Each number is 128 + 24 x the weight over its row's rms, rounded and kept within 0 to 255. Layers, rows and columns count from 0. Numbers have three digits each. The size before them is the row's rms in percent of the matrix's.

# layer 4 attention output, 832x832, rms 0.0346, rows 333-466, columns 728-831
099:164191145117159147132146140139161139111162171151119132104136166122095081135127107099109102116155136163089117136095096112085131113153099095126130088167173113107117151099100122157152121117139127109106132140119164083138143147122129126138124128134118119137129116100106096159157109123114158148168151171090130123163113
097:162165149095134125151149120105139147127109113151152120130145162128113124086127123132139113138118099136142129140161126132143132120145136158084159107106134132088117144110147126154096118105174133095186095134115132158101128119158159123118080128116132143106113123081151087136095132135160088121145127101119148140124121
106:138135105132141152142105133122146124121136152108127163100109137143194118133119120103142163112149145094114108131138110133092138150159126161151081090108108142128142123129121135121132146124143115091098115139140133148138133149108114145151141129130130124137130138159084088177185124130114135127127132144135140089128108
104:126119144107130131135118160139103141129092099109101114124167108142129126148147130144115131148136127128118133142139148159122115084147161119084151106134181103170146194108129120092199160142102133142072093133151140065079143147118145116089096150115135123151159113147154095153130081088118134149150133140119135105108159
102:119101121102153115104107132146110113129130117148146112127137121138132131151111138111120147118144126136185137154159137134100128116140142138112083109129151162165106105138114154109124166130115090082119135132120121109127113082098138111136158133098105105136164170181111122084110128120159196119069138128127120132083098
100:164166144076141146109162159115124152156117119150096072140148120114044113129133167148118110151149125154121170123112138109156150150125089132152158147169074180120126104123092164131092132125210160125138099160154106201168078132143060191116151095153172117115141152107096119102104113116139098116138107140136089146128112
092:105141113099140153115179103101164116097138090131123156149104114144096090094125124131111103112131107121185098129134144119076134095127132144136137151184142135147116130087124168161137160176105120156100151097069116124108119123145126166116190132163153119097118136142093103143181110126179115147132117109141128107130118
113:134143142131130134105131107101116124118142094111128144146104108130149136132147106120113139150125120111134113148128130101126120156091190119172139126106137137134108081105133080120105118138140104169164152156173129123142124115134123148122185103146115123150143172109152163134098149167137166090114115103171118111070135
104:126147093160122113123109147133143134124148101129139131154138121092162174116131130122172119106092156115110142111128121105118100156142080161132095093134135082129146112111136166104136141124148172116119141093148117155149142128087129150132144067167154119116130125136129139131120099113103133101190136159096131127128131
102:131160132119102093151186112118184186112158103134098183117114174101137147112149080083135121175124144148084128115092101121128171119086083082101145144151136141135166096118117163132117149093132123146109129091088123090122131110123107105142164102126107106105124090119158115154110122130161135118115112116118109161127110
103:133113129087108128112152154147099142110160125130110134145133131152126125116141125106125127131130128159100157134131143148128124101144193125149107150098129114141098147127139114102146172167106100097128152102147137105123131122151139108152141097131129170124120117153131166189170117127162130162093135148129143119169123
111:115103149141132105141116117147119091138124151134155119125131110134101113148123153145112141085130107124140118099170114134087108117143093138140130147118116153102148067058127120146095117162160142117183159096111151112129122118156094105076181110139098138116078129141117128154137138168147123087145136105102123111125101
088:124114108129103112148132156099105119143140073119143112106121109141159159121119110170147151165095107110116142091147154145132127120106129133125130105118146131111125131121143148135139115086135131151150136122131107094164103127130135100093118123171109141103162083152127089158131124077097124135126148127125155130198114
099:108118144140117130120113157150178126162110143116161097125126123133150156177163125126129122111087109168126115094115132129127163074110182118153093170120159149142130118136139134144138122110155157151131149122096118095156138169160126098109144106152108083102101070101133141135119151089138084126129148099129172157157145
109:143178136085165159129153145094138166112093149133102125120139142135106111118126140098121083124153171156111124112113130127148171115116121095135122104135085142138107116118120131128106089152100135135143143112129135143150138093145096125130122122081165101120127104106107141146121099108157149101097101107129127126135132
107:136151117125122125128176102139154147120157089107115179167078115145141099107172140104107163147130125168111129152125133107165119104108170164116159129079137176144129109133131098151096092144166109113140107149138140175146137142116129177134156138093145104123136123086123096145174125137189090122121120086142113125111114
092:134125113124118129146131142110159107140108174132124103108149147135144131114168141149078083115143115123143100106116144124139128139140151138181099106047113110087167120120110080138147101106202132141127109130179089163116125120100098114137099164140196194120135152098164105128079144123134071162097152125135121125118138
105:094139124146126087157125132133140120145143106095126120118147110116144115121126142168102145118132127105140087152171121129085144124162119159179133099108178110103130148130134089141158140150096138144103126105147093089134115182136133101142116119179107129146125147158102114114092158116084103166126150181155135091108121
093:150154142141124158153132157155157162127131143125118128137138143110111102129127130115139130153102130154112139117120106124116142116169186132136125148110132135126137121142123087103102132186146172141120138104119081102188111105120090112140145123160139111143113185151062141121117149128099150172166146106136138146105116
095:126105118125139147125138135124130120132121111121119123126135111131111117084149150111119111112144101173139144124156127144136099128107105166114112104105119120159106141141138081098189134123043111143148118160099098144120140118083154114141047137133113136160122151148170150103107097127114112114067120094122127111094110
100:089162117137170127173127046122136136136157166111132116150150093127098107147122123104150126092131137123129126140162130173127119134102107136147087130112133128152137103140111144168111166161134112135156133080142154128123108142144108138135165132169137122122117136081105131102085177179119136090069096143151143151143145
108:145132122107113190189116142154089124114145122128148122145133118126129139151145144154141141177129133146131173138137127137160132070101131127155116187156112154154130125075130122170068156129121176115135152083116110103150161175176123153079142151142084124111131131089134112156147120086157115117098111094139095161170126
101:112134116156119141071166109108136148108160115128122112140138153122150150109161120121105105145122134130110135172103111143111069131133065118131149154097170131176093146131125128112166146105127138108168135089114137063143089100082115122110112124154133161170132155129162130111094121101107149121102115158084125148118142
108:174144110099149104146163192126147109154120131126128153121111136134145122140108133111135114118114091167096120102128111120113104114153130143166112113129116143073137127134127120127139186100164090110131087102130124137123129123132172096148130108187160181081157120093136130139121164169121096149104159130137163137136140
092:126137132131141134143123130143090116141156141117147161082100158156142130139148156115133177142118114136120092130128153101098128144150184160177158125096148128143115147152110109100134094130121161116110127139139157105116076109121141124102117146100102170127179136112117139104132082139130123149138151171115140156119100
102:144101137148106138105140106124109104107097094097176135142113113139133111132159138147113148119133149117156144131124122109120111168078122129109119146137128134121142115122171183117114119115108108161131125173127150183080154153128145132120133129112142103102160102120133143123086135092132131116091115110152090076118171
102:174127123121105118117138170101146143154106111137132106133107128110117132108117135174149106152135125140126119103133111130141137120104087150143125127125102144096155124105116127139100129100181127127129079128167133160130148084100133138128116135105144176145160134104120160128120136154131125114095104096154134173138107
088:171135126124110141142133140116164147066089108127155133129153173130112155145127134134182107151130114128114132109122134162133078116137114106097137118107150147155128126169168157113137183107111115086162137107126148139108150111088138099151100153184145141128130156137139108130150122109128171167141134134128129103126122
089:140113118133138128145132139072117086072107095102122121100143139091135161092124125116103113119127151096157141101128153107119151126136110131143130100134104151087171120139122125163127086125120114112113133170144121210122107126102121134142153109134111119149150146100099167111091131147143131162131113141123150145122106
096:116136122110170114121108109139122149119146138139147123136123106139115152156126090150134158137119148109146123171132115115141149147139177144172109125132122093098139070100127104129086133174142099129157177119093068172151125148166090121115190086130109119064128170141120121127110179183138105117122125089171146127132126
234:127128121121136170135137156132108084100113112150122144142129122156097139125117100134086074115086113128154097113120142118136116098132141124108112090128136098147097160107160130133152136177142165146163145155114141147112140123137176072118136095115088127122157131178133141129141128114131125138138101137146115165126147
090:108087109186118086111122099129147121151146137107152079149154144092126200144114137153175128103089098103117130112139110133148134121146105160142138118130159094152177096155105131142110067075158144120140149154162154089146110126103113101118078152154126129170160111111139143108107134164129144110143160158073146142136112
095:124147105131168133101136136160120143140164140132123154182119107140127103146126106105126148103107120130134166150162129113173123126102128152141126134122118182155070130122127122128102104163107144114131123134147106128136124153102118157093185112090122112094139093135129167098160098173140125076143106096140084108113153
096:120109136120153105104163154117126153116158151099119148124104138119129125108105084135120131131133150084100125129150134135166118154118140115134124122145119104167101140131118177107162123115104130143131123130135101150148125127129117116149142090139142112133152153115118129099142137131103118152145160102119102157138115
101:150098107141136138149101125119141118150137104131136136143131131135126144090170126122145147161148132118134124141141113126132181141133112130106090096181137140096154104153152123158119076149165129124138131129115168114145135102125152133144146162129120143094148122139108112135141100133131109150158144101127114096132073
120:114163114132110138093095147165119074145086162128134103097128139120135123134118156115120088106128154170145116133112096110116144108128155118106020081068165106100140126109168115099147126138144123129115188166120148113110130150146166066163143153148099120105095118151113105166133159149150102187117109113148084110103138
095:110094073158138113161098109108111082143152141106128069102165131101190166160117076161120154137129128109151119123127167098147136139123157116087144046104114129129110148153139097115125075126114083148092103132104105173125172140149174188138110135124162100116097126142150117123128109160121099185124117132139122101104154
104:125120128121153148210125125103160113118092122125140105086139127116159122145091096147145125120107142114123113081146124135137139103157092139116100102136085152124155168135103099151130122129141135129129161104138158149138120158136121100143132176162097140143154134130121094174112129165120099133150133175108066115181086
097:114116131097144176106120134122133130135152115112133137169087111139157116138145132122163160144127114149143110121112122195102084149119120145128102089131140117124156116102119145129108153149113137129132170143134156117125133127129137067176154152126118174134139183140101144140126124150147175109112138130113129096112129
103:119134127137133126130156132135186110125153145136113126122135157136168130160124131121115106117136150136117112117079093109103115118111160145194166142130093178105118128145138150128123119062144100109094103167121136100127118095078170159096080200136125125139113102136149130138164117141143152149129153145117123172142149
105:159121150110090109149132136096098111151098142136130114113114139129146141111104137160133116141130080115136100078136136120121175140113127151113130112135146152098136140133117151127150142149120132119119143135137141102075129128184191080150120132120131109126105111106096119076089130149145097113087151100111130130133153
096:121127100115118093083135115124146127155152159127118097102160150111124149137121136124098090128107071147113126135123139150110113109106199132102134129148133102076121128116158105147164121108119143131157112131131133116124110086089179159107124148115101169135165133150168117146133152153113161130120129166122152138114129
098:124138145114124141131149143122110151144132146130135111121134140131103126126181135131117113154121146129104147131132162147143102161131109166108111142086162154131119094135109099169086051106166161127182086174121113127148110092102117117055126115143122102149140139139121143136113142094107112119163134150133100140144111
097:111102092161119136167109109118158099104122133154148128146146150080134124147134091170133139134112124136171148106136100153085107135140119089138129099151097149127156129143099170131163103160140143115127158143141117115125092114077105171141128122128154118162085131114144125067121130107123127152110115146098112156126124
092:104142155087172133139110144138113114136117149152151159128146135165112142186092133118129168071122103147108112127142121095175098112114163156123141121120139160128122113157102132123104062106129139145140115224105109137131135124119120156096105122150104123108078082148136096096116122139136094163101147112103099166150116
107:119141131109159126114145105056147145132103091128089152093110156094128135134133099139100141127128154124117124085116131105157153101152111102136177170184081118081141125103105128138123091081122120114109065106119049164143139170136099165118129119130155136125148144093131106136153151126126064131125124141181101147161114
104:110138127126129107074106107101143169128172074166111102137146111085140145071156124135150111186120112124127147111137124128128124117125099116117127194186116150102157105132086117134121156157165123113144084125170161110152105121123072162117102178136111178110112142118104134135132106172136167067100146179085132120126060
106:126144110131144159114117099098148125114106097141082104138145114114140132119127111117134137132133140109141146125151113139135177118142129118159101095103159129143157097185150146178080110145116138148128120113130102128152143130113103137156136093129160138150172111143150125132086158071105126163103154112111114078109141
106:124113135154128184113149123131164159138143140090094145161119161121148112156190121052116100093113117175109113166116119092161135159127121117173089095064167118100143125161112126148122111098119113177121133185156182155135150116143128136167093133108134189143130124123181113131138121134137088137141193149146143086126142
111:102119104195112121113092095132159067134126149123157114147133117124129148150144140132136143101108153122187127114151111131138117163087145116120108120136119099179127097140113160119130119121068138142125148139137119135112149117139112108161129142130115075146116108124154127119141106127135154106115124109113086135154136
098:150108123115136158135132142116128094124125153114118126136134143126110139148111122119114137082118166111198112121170152115148162130112119124115136139096077096096138120082147121156110115139138092131141125132121160172119132127158112130148159098142148180059156133107123142150103118170193120103131094105116111085115151
101:101128156104116156151130126118138109134113131098137135129128132149128112149158119120107138083119131112139101104130119137107166201156120132148145114169117113098186133109080139141145147146126185175079164146154133161114111146113119096156118124144104170116111160127108132031084127168115138144152154176149127080138143
094:149119105159138135121097136129137114120124123121132129106121130143166141122116144133132156117139118126138124154127105114166119155162113139121149090110171089144146221152111121089155141129164120099128110195165124119096137101119133117101108126126128143128157153133144105124138106130118092133129163147154119147144140
099:121087126149112142139118132135181103128134143078169129135138151154158124155154128139105157097123126120190125144150109157139108181128134145143135104126119147142101103120149087119126143137120056146118169152126129163109126131141143130110116108064087119129113138147119127093124148141105139128070149142144149155129142
097:161108169142086157097124112125166110132098109134136101097148142114145133163116141155124101147106122146161136140124109105145176080119077099104167135178189132200120108108132179146127142128114138145149152126102154067128144118150127138095138141154153113114140106085140082167171115114138134139128099122147085127165121
094:138147120109138166139138152125111155127111108148127135106155147116130116114114116118128106109123130127127120122100141155152129132155099129151148155162068131099183114132104093144110066094137153112068098153153150107117136130147117100081056191135150153127113118099148154124112104126153132140097157127112080134140128
095:119156118120122122124138124122129129153119125120095125157119119135134114122149145131112132111137128162146101126133133126148160153089147149120135108117158112156144130133121114164143108096092132170067142136094118127082146095097137105131088154149113132143147080148154122118100104130119093191092145154145134114120115
094:129102108187101110100079115115121128139118095145116118119121097130138112123132141154130164127113147141149137105138147149133191116159159137150115141112162112127153109166122148135103121108112163134189143123179122127172132154141097156159095111152136168150125131093129084151133112116109128102113145125127129100117080
108:115105130119138132122122129124092112121145110146143108162085135125150096132076101124167140143134109119128130160119126108102156110151114130113134147161138154159117162126106155107108132120134156122130142133128122097124111125086128127108127176120100105132167119127140110153139089094131150147097114165104115173132135
090:142105129160098115152141133134108088111133135103144140141111099153160155160137122152141156102094122083154134178160155117127116149080170082178161094085145106128135150097161126121147144146155146163076133143153105137105165132113151141160100131147141158116101116126134158119154148141141121157145184129143149083117190
084:177091164123131165141085167169108146133148109129126128117156126127107125124149132085108132160129149156132115141108145111125100135100078121121121108112121101103143115119147145126113143097145139135100135161170124123119129137127102135110108118135121070163093075137125134124169109121145113104133118113126117152101080
103:110118110163104118132140120124151070136125140095150142133144147113162167161152108129122131114099099089172125121114158148128120134095125098175133134098138144147167104126115159134109079099115128198087181147097113148125147134100115125098149099140155073138153114095168157113099138141092135150160158140153165137157139
095:122156108153103116153104150146102129149123158155123081112150138089107111186122154112146106134121141127094163060139147150085143121145129180125095102130150076150149126102128131108152125134089148121160151100123123121070164161157158131119146133093118095142149123114121144131190104143142112121135120133106143095138100
095:176116129129106110129092137143114102162116155114139113126156102140126137124107148149176145145111092144126117119096166156142135128138151088104124090153127110087109148131184110093109087175170107136121132152144112084168118137116166143125126134110170133146145142155118167145116128102144128149163142115121140140123187
095:094130125132148143104110131147130134114121132144140121138107111111124137182158101112125119134118121129121132160098152128119127125154149118116136102143132148159119130155110132121132132123124137121126116136134106082130150104137136111131112167094136140166133065133158099145148084143109144121110162130146168150163118
101:115154115113138148142124140139125101132120136119134145154136120136128106122158116118115120114168119127121110140152105189109135188156093148193135106135095077127160135146097098174133122125132143136104139132157122162157091116090098142119110114097155152134151138118131104088125133124090097134148156159092154143132111
084:109116128150143099135126142109138141115169115121116182126123134148160135137134112141156150120126126156096094100146131128147096154118186155140138122084090134174125124153125073099174126111116109127146090212163107157158132117108110169100103130145092106158114107116177096079168091156116110080137163157152114148127144
113:134132105108159154143088122131096120159119148125116136161128110168104130136175138115123174123152138109112148144144156187064083168116107153107145133136091121151152095135102148109155169126122110130145111143128099187123122098075113147120135121112101136165135130149068139072144157165102156099115125129123128136113087
107:115142120168090100107126098148169111154137125174153090067128152090165121155139134153105120127115144122149125104099088121137147121150092133148113131160128127086110138103115101125094136146168126155122116136110120125139127151179100141139120123138149136107131121132083162109127172166130123162104146129197138133103112
089:128167146121187152114150115125160162129112126123074135117091135132107154142164105092113099147111142162125107087137140113119121093133129133139133135092094155133100137134121126125120123113157157145113113125143132109139115128117133154132126118130118108144135132147120122097163129120134126096127120143100115151139087
108:154110122130110125132137137103139136104137103117137128118100147101139173100139125108139131147147098115159168101108106116122169182122141121167146128085111158097152120145156119160157179135173127147161156138181154161146127148111131154137126133117142161143098124097118162108144149152113144117142147121095124105136091
107:117154143099121147112149120113115155145124110143118144125128126119079091118147158125141121151145107153149144138119141096152133107114117134115122127155158162111151079069122169127097169155154192120136164134114116101106119119145117110090142144189149148105084138121147128107080135135157121076118117079130124139112133
101:094131130110151128153131135113111113111144147101103143130151133156127126133086111118088150069096107081114103138144172099124118142154149094120137165146103115099072143117112104114128099147136144149142097124117124141157092142082148142147098118168151147112121178164093156156129147090109141159145132189113131103152124
107:154136141078115109140155174095092145108127112148109140124128140118115147123084124127115100119139134119130130112108152111080096094117142110128119137103133116115072166096107150065167111111123127144072143136121110063116137112072142144127110160126100131147112062165146142142162110097137162138112104152119121165113126
090:122136161080114152129139148152097173112183135157120141153111108110061121155111140128147115138132164148111126111155131128107083094112126139111147113118140140110130116133120144161101097125118126131101111104102138122149107120126106164096165095138127089147125147156069142172132138151108149145127156157136198127116082
082:176129164121155145127148159085140095137123115106133111134114081139146118128125136107119106145161105135152094127175119130121129137137118087139069113097124148081119154117129132120137161098160117139090148124128158126142159148152130124137077166141144145111137108139198141136107131113138104120181138110122140128090163
109:108090102152109133118138123137107137140138125133132126137103136144171140124166118136127166151084112129148174161149132151091109124175120127152145128117120139109134136109090103096121144178148145131130137136170082120129076124099107127152130079160159169138107153119115149044100147122103153147124178156096149105088094
096:118111122126142136145129169126073118103136093109166121133106107138137148126139106134157125126102145105150140111105111121137120141140109164122137122158069154109161146121103146147129109129150163104138138159153137112157119095112159139100090194134119176108172169110116095154134133113166149150122135129115095125150118
089:164163123110114127167162103116150103083133135150120119156112122138130079089108135136112153128108131114126117131145140093118118114134143126146091101135132117131137155167125116127137137180160110140119138154093135130137109162125115066094110156104126127133121144170161106101133166095132134127128103129168100141104158
103:142146109137165139108115158107152152125158147131112133130110140124111123114082108112150124121115134138122108132130130099134153143155112101169135120162114107121114138116146154134078141115132111143180086086121085130151139155140102158132138049133168127112126144141154105115122140115120155148116144152136124073138201
105:130103136131111139150122118083167110113111130143116113107148124107160127116125112145140087137131108107137109071114131123139107135122119173122117140144067104131103121130086129151109121153114131157152148125108139128151091153161130104157157118084144124146155141150090150125139141112114160101135137115092143120131130
094:109116110149104152108120131147142104155131116115133093156127106107132160145175157134096126122095121127138138120150119118099077125162090082107082115111125105108129083121147112115127150132106147142120105088132166155121106145095089122116134089142126101101098094157171121085116127130114139066130082167096120084101119
108:118109186114156141124166167098144160151159154081136125115108163109102128160102109124073128131123126122118123136127141084145166138117106120126135170186101119149125158117116122090142131105138148120144113121128112145117111156168106115120126103101156119160140202092163105112083094111124103125136129128127095116123162
096:151106122139099134076124157107119126136111134117136130056135146109129141151137111125073117118152167142122133151101131097075117168146057140127099135096058119105130136102108129109131157154135167087161165133078102168126111099138155164207156082124158164109143172161112120117121089125118085131092096089084082105136141
098:179117142128117120107164144126137112132123071146133142082153129144152106099145111142104135140159105144139130143093089138109126104125154142113130142144127183096098137096124120147137161125145071095104110138111141128147101150133137125121189136116094117109166115114085111149145133120110109106145151115134137111128134
108:148141135085114144167116129128076103103088135167102112103145115158109088150098100121145146138156147148152111092105147107155131164100127114087055096107134155138129117115091125137120129111128168135099138165119136155093153116145145107131122120070095081125116118105136123104138120086163109126121163126142104158147074
101:125123118149108112137081149128129111139112140082169124133123112160147138117130141120126149108114114127155129122143136102106093135145131149151068108110127129107104149129116130108098165146124169121099155149134131160114120168135112141157146090125138100094083151163109096077077180148097093151132118115186110104066132
090:151098161137137147113127142120086104141124099084166133100108076166157153151123115175129147109102100074144115127135163111140139147134149106163128111132118126121112090134108097110110135140145069137184140156117130133117139130135113122142158103067148144144129120122096155137181098182113166054136119162118118121097158
108:131103127120137177134157155117137132132106144103125104122131102151121119116154111115093103110137096124134144151160130142117154112184129101143076148142141138104108114160130124106092156158185138102173125120159129113179103143145144132157162104144148170139149192128083144125114177128123127147172137144117122138121107
106:119116105132141135107158125083137142117120118114092120137127128120104140132147115120127122120138144093157114145153165116075093136104070107150103109090112097139178110135080170136160168123121156121069159163141135172113111170103106125122126126154110121154103103135143119110103102105107116102139120123098107133122126
103:102140133141178116113109123144119125150131132148150127176107119122126125164136132108142124150133135129103147146119098096175109153117090129099104116133141108182099115149173180116091122155112142115136156100168160097120179132185141149093099144112101094112109088162156109091162098107158137073129084103132055162156164
100:149159110111123106127105120129111113114128149132127175134122113142104109113133172117117150118144132122091146137135139121122102126138098143113111115153095139141121082093111122133124136161123135122166148145132136139165125120144113118133163115124145145159136173103104117169168116152149161106166158143154120113104125
091:097134129087177123102134128126106152136139131122130134142075126110118156104096096105104108158105111095123137162124131128102122108163102127087106117137167127165067142112127122113143132163079136132159123078127144089142128123100111125105154117154145128134162150144135108143147102103115147107087106173146167152146148
096:108121101140117108112095115153108140142165142117094137146113103114117116167150116121130149141125132117138145152137093109125083149146107176158120156097115093183152119139129135106135142155079118102173184156124121145109094145162129126087153099135136123155109176132144106065109147167132101102158166136153121117136115
100:114156134159126132143125115118136134125129136164152110131109170101125132148124111098138094127115137152133116118141130118122135115155107095122160140167069091146152113102126122145139076141105146152077104091109095117136161136112111137123114142132181084153157110137114125144132105108097167132142084130146136156157133
105:146154159071142155166149127122112167107083139118105155145118140153080117103135097117157131134135112177100083159158123159102135105142129125128096092190138122073114126154072145136143130134123161143125126128142097108149143145155088137146149099122104123120141118140118121132133124138104151118170167169152125139098126
091:135143098110117098086133143103121159123119109165115135094121138108155154159128114150107091128126111136091135129119110106068121176112094142102110103098135166119091137135155098110089094143142135104157094101156130144105116165101129144111113114147131098092138106157082149153171074106084127078133095123082143133107123
100:153104113154093128138148147104139108093128123107109154081136139120177135106107130142124151105144084135133142095128132073132170128150172127109119115132151126097095168153144140087193136082123104143099139144137154105120147115112194121200112170098142140141172098120147132126182129088145112139106139138141096152154146
102:164153133141121151133106126164090139140090137138105165104141097165113097130119152115161160121129139160104144129135136148171152122126127173146109144112127118090132144120133116102123135107138138121128127149130146123105122142139132089144103126142111152091157132132153083119138097107149104101156124100140098138090129
102:116141090157173094078119165138151165120138153142118115149114103106119147150117101124164110107134144111092134121124111092154159136159127130179130139143099106120145097147116127123124104148174101076134137114143149153132110128110140138113155105141125104108155152144144114142128134152132090074162123148143124156163113
096:159079099159067075111113142119127104137170089074197111079133120127145183138139130167102146155110129132161146117131113148130145125093146127100118148119133131159104123123173093091157136115098081114171134133128147111121101133135115138135137141131126121153140151130125125112160126148123126123092115076103154127102169
115:121080137163093116144120106125156081116123141085170144099128127138152177134134078161132150131082134081159139115108115133119139121167146123150152135145118107116131157128125155120102136156165163129178157106144099099155087132151080130178167131154138174111133179127094140136136151098134134141147157153120133148114165
097:131138151111164131139126120140152110153100144140124123149125118149110104147151170139156112112120081152138124150145100154095110081128114129165137131110161155104148099122156151142101163128147166167122154076153135085110141139156123121131090167174133112114124107129151130138118134132105133114127113115161130140093174
106:130162117133114148148111151103144140086057153138103107146185121138092113117127162121098146091157124147123146125128109142149152140169068185147165079138119111129146132163074109151105108068153135089160095151146111131141110083105106158112102142101140146178116109128104090092118117119106115164134152169147148163145110
111:124150142128138136115135097102144151123110114126078147131142130109127131131134119107116072113118120143129115151115161138146136185134114123089105124150091110140123091188110143119120112114114108122139132139159166146146145134098130124102129140089131134118149112141162126144135091112142154077154099117109157126112115
091:136182097121138125158124127127116113110098083183134138130109133146162113088134131127152131151124141138133130124090098134157118132103135116148082064121152113150154134155145081144150140113080072127099131150150159160122140165156185089135147160104096122127096164088148099147127129168115120148087145099154119068157159
090:136144120097135137139132120121121132107114102122155141162105126125136123151152114146122129119115159135168149127133145125115109143107130139113102073111158086178139156140128128102137118162086150183102151147123121114070201118120141128143178123079135114169137129124159134114083102122092122115131073084158140106130165
100:143131122086145118145163113118123139105141119133107147098116147124099108095143104102120100129135122114125058130106156128103123065099125086053124141133126121101068144126148139100153124124102070093134095142084098117110131134111159139108128069121119079098120069158160132148090103075131102117089092104140130138147185
102:130150116155111089136125106124145125107129130131109134127157114113151110117097106166145151098138122121111088129136101099139132107125124117140149144171087134142122125132088133142097067096158147085103147136118109125157112146142117179056104156132116075103122072089147114137108084130162140126173148145142098173177131
100:124148114145122137134129141133128130134158158105127109117157101160093119164142163121100143067119141142147096134141158158062153132104130142152112071144077107086119141104146139056152110134108136163078124116083114115107118111117145103145122169118077077144122085169118163069141123100117122123123132130128102151104159
088:107142091115150141134117108141159135130093099142135131113128161130135110127152123100146128130133149119131148138126106135127152135143145146139150111145117121168100131154134129113148115099118107108140140162122113147111122112124100134176141144103116125106130119163083123135182146190128121103123144173156152169128153
091:110153118139136130123107132119129100174113154114121132111144119153177139167115115115139122104130106114148103091128110140147161149144140096125107136148101110120153173165168140127141136135122111123112117093124153116113111082132152084172083147142127178096139114138140138119146140095132146156081130081112110090114139
106:144119096154123129115174101132129159146190127111091173131070120156134130139135113133156158129139142132134127147151119132101178127150119156124088146162099113131126108115082139151108150142101147143124184126111114141147144123142115113120218096086115111143157119124085141122119168100140142129114110117162160103126137
102:127118106163107111114161098104204145105143136129111116095122158123161170106119088127135089125103187081154106102089149114171112174081105111067092129086093110120110185123133118081137086074120128128114084170125152169097157138117180117132116125095121124100158097083171127170148099096158098109135119105133114122161137
095:108083153140123125133093153123150084119144134091143123090141087147135134142122114145133147109114096116152135136125135108075105177144119159106152135161126112090117130152118158134083074167130161117192159121157088061156104099140134160116131130140118109100118147144116114116102070140100163125140131172073125157150127
104:124114114148119088133099099150115117145125116127125129099178109122119119120131111146159135170131128089153110130093088151091084120183142115144115120139143115168151156150137131151168137160112050105141143136148095138172098182116140133147158073153156153150151169175077171133112175120067144166120179130115149092110084
105:160143144115118138114126129129119138141129143110118143138113135136141142114146141129130160124137116131109111134154120153126144119114119115092166124141143112147094144137108111149155141144117124109093132104128111073103130125136110122088105146120121094110143091119161137091096094133123115121140140110127136130129116
092:092098146131128110126142072107152152125168134111102150127136130139128122108150139133087128130129131128175135113145154119127144133097159113125105153116094137142141104095112179133147122152114119155149132155107105159132109101110130111128183121087124096141104117108120137095122161095173111149094113096092125120136102
096:128130104141166122125115104068137108121114108147136094154122143096158125153148120149120130104106127117149133100158146142123129136106133179126120149125111137148124101122109153161101117130138137133131138130152116148127117145116110176081162135121080097167105092150090089109089165134116103103116087103105142133124079
110:147131146104121169122139157125133170122077118151088098110137159111116122099092131095183077140155137156087104123087116152084097123164128179087147114113129142144143179126066109125163105107152085100122104170097088119127100113091167126093112107144116109146098122165121125112087138104066113149114176169140166133123148
100:116116110177105159153110146118149083171136148143168118159152116094159170118147115123102160128127135134165155152176136118140119189186097187143123103102126152155163158136108113098144165142137145102141142165104158157165115075095156129119107146117157165163110141146113154094125134157140146108138186147116128093131099
112:145113102126146138156163117118131114116126167108119169115128130173147131136071066110117138070126136110132118133127115105148132111131111151165072095113098102095159126125124092132132105127131121141089127147110118155127121179151178089112162136103114106129119168163130091126142173120124068168108114146168116108121121
101:102125137143161116168059132196055079110141118124131160136123075119136154135142140134152183114143121127129118119142157169119104107095098129132126140154132096151163157087129154108154102113092133144102119122091207069093121095105168090070103129173107106162152088107155185157166078100125180109135110143105116122146108
098:106144165139104139151125116129152127102103149145100130100144182086167119156091102115146106098132172119131093110122123091132136152141124137132091073095133078112152203114101112074136120132078139169082124131091152133105098109115160075130099107137144130159083149120129131134100125122115107136110156156148168109126171
096:153153156085122129137165152143137159136088136168148092118139131115067103118105176135124113148122143167086163125093101149101142073139131102127120109074161155122122130134120113121141119143142125128129101152115099097169128149114105165131110135120143085170145137162116096156116115112112162089126159162142155201097127
108:123149149127106118116110111131118095129151110150114104130114102140135132131098168127110110127109107150098095143104132095084167116104105105119102148146143145123091155146137158109136115148124137115128082119107152103148120115127123127129126157132148078122129089110148103176184087092140159101130137113115109138111127
110:155153138081102134106155135132124154137131084158124117147089152129112096150101159156123128152116112174092157133111114076140139101090143107140108183123143177120092104136113129129081100128163148127159162133134145125119150125186132154095126175127089118138104096129115121130169120122140133117118116077170108205123110
103:172149150147131165113143098111142135134124150114108134121123128149101158132162123125111104115165111129156114126140144127102099133126133109135155096084164123150101104149109140136135136163109136157110134129111120152109113133122090141163133092122110096142125150163137100083109152131078137153150161168172143125143133
099:123134137073129137184158146127129103082120122114135156154098117177125109087138104132126136115127103101169091124153130129174143077114098152156149130145141199067164124113111115158093123108156147113086140140120162154108131136137163104106099143158101133137106119103126080124091171125131067183079147107158086157129110
110:118126090134094130183092152114112099120086157122113100098166120118118141155093114111124093084140157117154122104096123121135138157104144109125131105120087088102099123160128126120119088102101100151126148146081112190113116131125117122190147118110095125128139138133117114130113175160110084159154123114160147127112138
107:143140129116119136153126115159128128136112142125138125122134139118123118094162163123118139146134114143102170122138122133129109140160124183116108114086176132178143092142174134109123192123095095111179144120117070132150100127132105093158109094123129173122131187182096116124078156157084104149092133154129153116080079
099:136133139130161137122136112144132113157121131140126111134166126136111097138156142145137107109154130165125133130102136154132165138166146134103097087134155049144105151140145161116164169149070141152111134113112146130081148095140169108151169131102114114122189133071136160128145087139159107103157096094128143117141156
111:135109127110130161138140143119156123160111142121112103126156143156130105137124144126155099117146107162118122144115112125109147084147106116076136153160115146142092141106103118131084138165174095089173111088076100074148098110111124137120174092123163122129125152155089108159109140119134138118133114158151124171153107
091:148169138109096109162117127103149105130096093153095152080127128149136108113108129164113125144167103138112120108115098117105110161116172131116191148152088132131113159109147140117161142145113100129090134092128114112121140150110106123145151141098117194117150175134089158140126172126116146133103120130126174105134139